config.toml
num_hidden_layers = 8
hidden_size = 128
norm_place = "pre"
norm_eps = 1e-05
qk_norm = false
beta1 = 0.9
decay_fraction = 0.667
final_lr_fraction = 0.0
doc_mask = true
Each number is 50 + 15 x the weight over its row's rms, rounded and kept within 0 to 99. Layers, rows and columns count from 0. The size before them is the row's rms in percent of the matrix's.

# up: layer 5 MLP up, 320x128, rms 0.0867, rows 144-160, columns 0-63
# down: layer 5 MLP down (transposed), 320x128, rms 0.0746, rows 144-159, columns 0-63
# gate: layer 5 MLP gate, 320x128, rms 0.0909, rows 145-160, columns 0-63
up144 105:54 44 40 28 49 70 28 50 79 38 42 32 62 31 46 52 46 21 41 65 64 43 60 49 53 51 30 92 60 55 36 69 34 59 55 43 72 44 70 61 58 52 54 34 36 47 40 57 39 48 53 58 53 56 32 50 74 41 58 43 44 46 43 41
down144 106:42 34 40 48 35 64 35 53 52 53 54 37 62 52 41 51 32 24 38 60 43 37 40 28 63 66 48 42 28 51 36 83 57 60 61 52 34 24 39 63 56 39 43 50 56 47 68 44 54 51 61 25 49 46 32 40 40 31 70 64 43 56 71 46
gate145 094:29 56 71 24 50 51 32 54 55 65 37 59 31 59 28 45 40 78 49 39 72 32 24 65 65 36 41 51 53 53 60 52 53 35 48 40 52 32 54 55 57 62 28 42 33 41 33 47 38 74 48 44 61 45 51 62 41 41 45 54 70 67 88 32
up145 097:54 69 63 62 46 65 62 35 65 50 43 51 32 66 58 31 54 42 52 40 50 61 22 75 55 65 41 59 64 34 30 44 65 43 62 73 40 37 40 35 66 60 27 76 34 58 60 32 39 60 42 52 35 44 66 43 64 36 34 58 73 55 57 28
down145 099:74 78 49 48 64 25 39 67 40 66 66 80 56 38 53 67 41 50 60 59 17 82 45 62 70 62 41 76 46 61 61 46 51 38 48 62 71 44 48 28 40 48 44 63 66 37 70 36 46 59 74 54 51 31 49 69 63 89 46 64 33 37 62 64
gate146 097:57 36 39 38 36 38 37 51 51 35 30 68 32 45 31 44 58 45 27 44 39 47 26 56 83 45 32 47 55 78 43 59 42 44 64 54 60 82 55 52 73 51 47 36 56 76 42 55 74 58 47 66 32 40 52 85 68 44 54 47 36 57 76 24
up146 098:57 32 26 75 24 58 71 65 62 68 67 61 55 43 32 48 43 54 04 36 17 47 40 53 58 49 23 70 38 64 43 53 40 89 74 59 67 60 61 43 29 51 56 53 46 42 79 52 82 40 59 62 80 56 55 39 26 35 63 74 48 60 55 43
down146 098:44 51 23 61 49 62 37 43 54 50 54 50 40 86 66 61 50 14 49 53 58 12 56 50 73 24 58 41 56 47 47 40 75 37 30 28 31 42 38 41 61 57 44 62 79 57 52 26 47 42 51 68 48 50 49 49 45 33 62 44 22 30 21 67
gate147 103:32 34 34 53 69 65 50 45 46 69 63 20 23 66 34 42 52 73 47 38 23 73 58 23 64 38 40 43 65 40 58 47 47 43 59 30 23 72 74 45 31 24 67 74 48 69 40 79 57 43 51 13 72 60 66 66 65 49 54 28 71 44 54 36
up147 099:43 56 69 45 28 59 28 73 58 38 69 27 42 64 84 57 56 55 56 40 14 59 47 18 64 41 58 55 59 54 56 67 44 05 54 57 72 40 42 49 66 55 47 67 59 54 43 49 41 55 31 61 40 61 38 38 49 29 68 32 19 61 33 66
down147 098:35 40 29 29 33 51 56 41 63 65 36 50 48 49 40 62 41 40 46 54 60 62 68 39 77 44 31 23 47 72 45 46 36 39 40 43 09 54 42 27 50 56 43 59 41 68 46 46 45 56 38 52 60 74 51 65 69 49 74 43 52 47 40 59
gate148 101:69 58 42 28 45 70 45 45 46 35 30 58 35 54 46 29 41 40 48 61 40 28 57 44 42 57 62 52 37 63 54 87 73 45 67 89 32 83 72 44 60 63 50 50 60 51 36 36 59 51 76 32 42 36 30 44 52 27 46 72 60 73 68 50
up148 098:25 30 44 67 55 60 42 45 54 55 47 32 29 91 70 32 37 67 67 51 52 43 38 87 72 62 41 82 44 55 64 44 40 38 49 59 60 58 53 38 69 69 58 54 63 34 62 62 53 58 40 40 48 46 54 47 40 54 62 76 29 66 70 31
down148 101:62 36 51 45 39 56 42 66 51 46 54 52 50 85 45 38 48 42 55 48 35 48 41 41 61 61 54 41 28 40 51 84 42 47 64 44 06 24 40 58 38 20 50 75 55 28 75 53 49 73 69 44 39 42 43 30 72 32 60 33 33 53 65 34
gate149 096:50 10 68 43 66 57 51 16 61 56 46 68 50 33 39 25 70 30 52 39 28 35 34 52 35 24 69 45 71 68 17 51 32 44 53 61 38 27 74 40 57 45 48 47 47 60 52 58 60 54 36 38 59 46 38 85 41 48 77 56 60 57 63 55
up149 097:48 57 44 33 61 24 23 27 50 69 58 68 67 46 49 54 49 45 43 43 32 11 38 26 51 39 68 64 60 44 74 64 36 51 37 61 41 22 56 69 36 46 80 46 70 59 46 48 45 49 71 50 28 63 41 58 55 70 85 40 30 67 85 54
down149 103:39 65 68 69 34 38 60 45 59 73 44 83 18 40 59 56 64 70 65 52 62 33 50 26 33 62 39 69 54 38 67 50 65 57 81 47 49 48 67 61 48 63 35 44 68 63 43 16 48 68 51 21 44 37 65 42 51 38 33 39 28 43 53 44
gate150 104:68 44 41 57 59 69 15 50 80 53 70 60 46 66 50 62 46 40 67 50 56 33 63 40 55 54 62 39 62 17 31 59 65 28 61 82 48 60 86 46 62 57 16 76 34 64 43 44 40 49 46 57 44 57 30 58 65 38 34 32 52 39 29 48
up150 098:55 52 37 50 31 52 27 68 51 31 60 90 37 45 32 55 43 61 71 48 45 66 49 65 71 58 74 52 44 64 52 38 48 44 56 48 18 56 62 37 47 63 18 49 45 23 51 36 74 67 72 45 65 55 56 59 75 43 81 61 46 55 73 60
down150 100:59 54 63 74 25 55 32 42 56 71 36 15 66 55 41 53 36 46 22 55 68 18 44 70 48 39 39 50 32 47 40 41 55 62 32 60 64 28 52 57 44 44 42 67 29 31 38 21 44 52 11 54 20 58 37 46 70 55 44 66 52 31 59 03
gate151 091:70 31 53 55 39 41 64 52 36 38 53 39 65 33 84 51 45 68 49 75 58 57 37 35 30 51 70 40 62 30 70 78 30 44 54 52 70 62 42 61 51 45 60 38 33 68 88 44 42 41 41 18 45 34 79 64 51 47 66 27 73 55 32 35
up151 093:38 56 53 31 75 42 56 43 59 67 43 64 71 44 29 35 47 58 24 41 26 45 43 54 65 41 35 37 80 19 71 44 69 51 44 31 54 54 55 31 48 32 46 41 13 35 47 25 66 27 74 33 49 34 65 52 52 62 45 46 57 47 69 63
down151 092:49 42 29 53 47 56 64 44 62 34 37 64 65 56 22 53 77 59 45 67 49 45 50 48 53 60 21 58 50 68 65 56 41 28 40 53 54 71 33 47 72 66 37 38 58 61 31 50 70 31 60 40 46 62 53 43 57 45 45 68 51 50 25 39
gate152 102:58 28 41 33 26 64 53 45 39 12 20 42 44 44 45 51 65 49 36 29 38 39 56 62 51 67 40 54 64 62 71 37 25 33 37 69 60 75 46 63 49 63 62 55 56 46 53 66 61 53 47 34 48 79 28 70 53 42 60 54 75 72 19 47
up152 101:40 37 62 20 25 34 80 67 57 35 42 27 87 40 49 61 59 66 36 42 37 43 71 55 52 13 27 47 43 39 62 50 58 50 55 36 73 23 34 55 42 52 67 36 51 24 59 80 57 78 49 68 29 62 63 87 52 47 55 47 34 52 51 55
down152 105:51 34 51 42 58 72 59 47 39 62 39 30 24 58 49 46 84 71 55 45 83 22 52 34 37 74 59 53 59 22 35 61 49 44 58 36 58 68 44 50 43 26 54 52 52 50 27 99 60 50 44 56 36 56 30 52 59 75 48 43 49 49 46 54
gate153 096:58 30 64 27 63 48 41 30 73 64 45 44 38 56 63 55 54 65 49 50 70 34 40 58 40 65 71 56 53 53 99 55 38 60 78 38 45 51 36 52 10 38 27 83 45 41 24 41 64 37 58 60 42 23 63 41 68 45 42 50 49 56 54 58
up153 099:31 43 83 46 29 42 30 36 38 52 44 50 40 42 65 44 72 39 66 29 51 44 50 46 28 56 54 65 37 33 69 62 48 51 81 66 51 26 38 38 37 55 62 52 67 20 43 47 38 41 42 54 50 48 20 34 50 27 72 57 41 43 61 46
down153 099:61 35 45 64 75 42 66 61 54 49 43 39 33 54 32 73 42 42 53 46 50 40 05 60 63 78 43 71 46 72 40 52 70 35 61 48 61 32 68 49 44 25 11 32 50 35 46 46 56 29 40 49 33 49 85 16 52 27 55 40 13 61 33 54
gate154 106:57 64 80 71 73 68 49 52 66 58 40 43 40 28 21 50 53 59 58 64 50 48 45 64 46 26 60 38 69 50 50 26 24 45 73 63 30 59 41 51 51 57 39 81 47 65 70 47 37 55 26 44 71 57 56 98 69 27 31 39 51 71 41 78
up154 104:40 47 58 57 31 59 50 66 50 65 51 62 50 27 20 58 56 46 52 51 61 54 26 58 45 56 21 55 46 28 63 31 73 34 48 44 80 12 51 51 21 59 87 59 47 38 52 48 46 48 30 51 57 30 46 71 43 61 40 66 45 71 73 63
down154 109:56 27 51 60 36 37 54 51 55 45 36 50 42 37 39 55 52 62 17 51 74 65 57 09 48 38 40 50 30 64 40 37 61 35 40 49 60 67 49 42 49 56 40 52 51 63 56 65 76 67 67 54 58 64 65 80 55 40 38 60 35 19 21 37
gate155 096:33 52 47 41 71 48 52 62 57 31 35 61 38 87 45 61 46 41 64 69 48 26 45 64 71 49 55 48 36 58 51 62 65 36 45 63 50 31 65 74 59 28 55 52 57 78 59 31 75 49 58 60 44 38 67 73 69 65 49 27 47 30 56 52
up155 099:62 66 52 33 51 74 44 89 40 64 74 47 46 20 49 58 63 34 61 54 64 47 45 44 33 48 31 58 65 48 40 54 46 51 46 57 43 31 47 51 56 90 42 70 23 58 71 42 45 25 40 49 45 49 42 59 56 14 86 50 14 30 66 36
down155 101:53 78 36 29 62 50 55 41 72 65 22 45 30 38 60 74 38 56 59 53 45 77 50 74 38 75 16 62 57 38 59 56 63 79 46 61 52 57 55 37 51 50 22 55 30 64 43 53 27 56 77 65 59 52 51 51 49 37 48 46 36 63 46 51
gate156 094:48 23 56 53 87 58 63 71 51 51 31 44 57 69 64 60 38 65 40 47 37 12 49 65 73 72 44 52 50 72 52 64 57 40 63 25 46 63 46 35 48 48 66 53 52 30 41 44 37 40 60 27 55 51 24 69 78 51 82 49 48 54 73 29
up156 102:59 34 41 29 43 14 48 71 59 78 47 34 51 63 59 53 54 31 53 22 33 43 30 50 54 53 35 35 52 33 69 43 68 62 75 59 27 33 86 64 42 42 50 36 56 35 29 47 41 81 34 64 61 40 43 53 41 64 80 37 55 32 33 52
down156 098:44 33 68 56 65 58 71 22 52 50 69 31 50 85 66 58 36 65 66 40 45 54 36 17 57 53 19 47 35 47 55 59 33 54 71 45 36 42 47 33 34 36 47 46 56 38 25 36 43 09 48 53 40 69 60 62 54 43 58 41 95 37 38 41
gate157 107:47 36 31 52 60 48 33 38 66 52 45 41 38 50 45 50 70 59 60 59 43 49 53 30 53 48 51 37 38 35 52 61 83 54 59 43 58 55 39 50 30 45 71 43 58 36 50 43 35 89 37 05 40 77 52 33 78 41 64 75 54 56 24 66
up157 095:83 63 55 76 79 64 53 37 43 28 53 42 66 56 35 69 66 71 72 80 47 44 74 31 17 46 50 39 28 52 59 42 66 46 48 35 60 23 32 32 28 43 39 31 61 61 57 63 52 51 52 39 36 82 71 25 68 68 42 58 42 59 54 68
down157 094:37 55 42 57 40 68 33 24 47 25 45 62 64 28 89 61 70 49 61 45 50 24 51 60 67 77 60 68 42 57 15 46 44 40 48 47 42 28 87 59 50 61 45 21 57 62 51 66 37 19 56 44 40 65 41 45 48 18 51 35 49 59 63 58
gate158 095:59 60 66 54 52 68 33 58 59 36 60 24 47 56 66 73 50 35 59 64 42 35 58 45 40 56 25 69 59 40 45 56 56 55 36 64 21 70 45 46 56 60 43 61 40 44 33 60 55 56 48 38 27 40 62 69 54 38 37 52 37 59 33 50
up158 102:56 63 53 63 54 53 22 65 54 51 56 58 48 75 27 56 54 36 71 39 48 31 24 55 62 43 52 68 38 43 63 54 65 51 66 58 35 34 43 66 54 47 37 29 49 63 43 46 48 39 59 38 58 53 30 40 41 44 39 21 67 47 47 36
down158 104:45 50 39 73 43 26 36 69 69 54 53 88 50 42 56 50 40 41 53 57 58 46 66 54 53 60 45 84 56 41 21 32 51 51 44 66 42 38 47 90 61 64 55 50 36 33 65 52 27 55 45 29 72 67 35 45 65 75 57 38 73 36 57 45
gate159 106:46 45 67 21 66 74 52 45 51 46 35 69 24 48 41 26 41 42 54 52 58 53 35 51 69 41 62 41 61 65 43 58 50 26 48 87 25 59 54 51 63 62 57 34 42 63 54 59 73 33 35 33 21 83 25 34 41 42 49 59 55 51 35 38
up159 104:41 58 77 41 50 38 36 73 45 66 22 32 54 43 59 56 32 45 46 55 56 69 08 64 67 50 79 38 59 49 54 46 58 70 69 59 59 45 66 58 43 42 68 46 63 56 51 57 53 33 57 47 47 35 47 66 17 55 84 68 54 47 50 62
down159 105:74 52 48 30 58 51 57 81 40 47 41 38 44 43 42 13 80 36 62 52 39 40 28 47 38 30 48 40 41 70 43 58 59 60 55 73 67 47 42 33 41 50 66 64 39 51 49 37 47 51 59 38 49 20 51 33 45 36 65 73 54 61 49 50
gate160 095:46 55 37 36 53 63 60 73 56 73 55 74 42 44 61 34 52 65 65 46 56 43 53 29 33 51 48 53 66 47 35 37 50 30 34 44 36 67 25 50 40 65 43 65 54 51 30 26 38 50 30 13 57 50 23 36 91 46 62 51 59 45 33 48
up160 102:54 55 32 72 65 42 50 32 28 41 27 50 35 70 50 45 67 53 62 63 62 58 50 67 50 49 43 71 37 44 55 65 62 64 61 85 51 68 64 33 36 65 39 40 60 67 46 49 65 54 68 52 80 50 17 41 25 62 41 57 60 62 83 32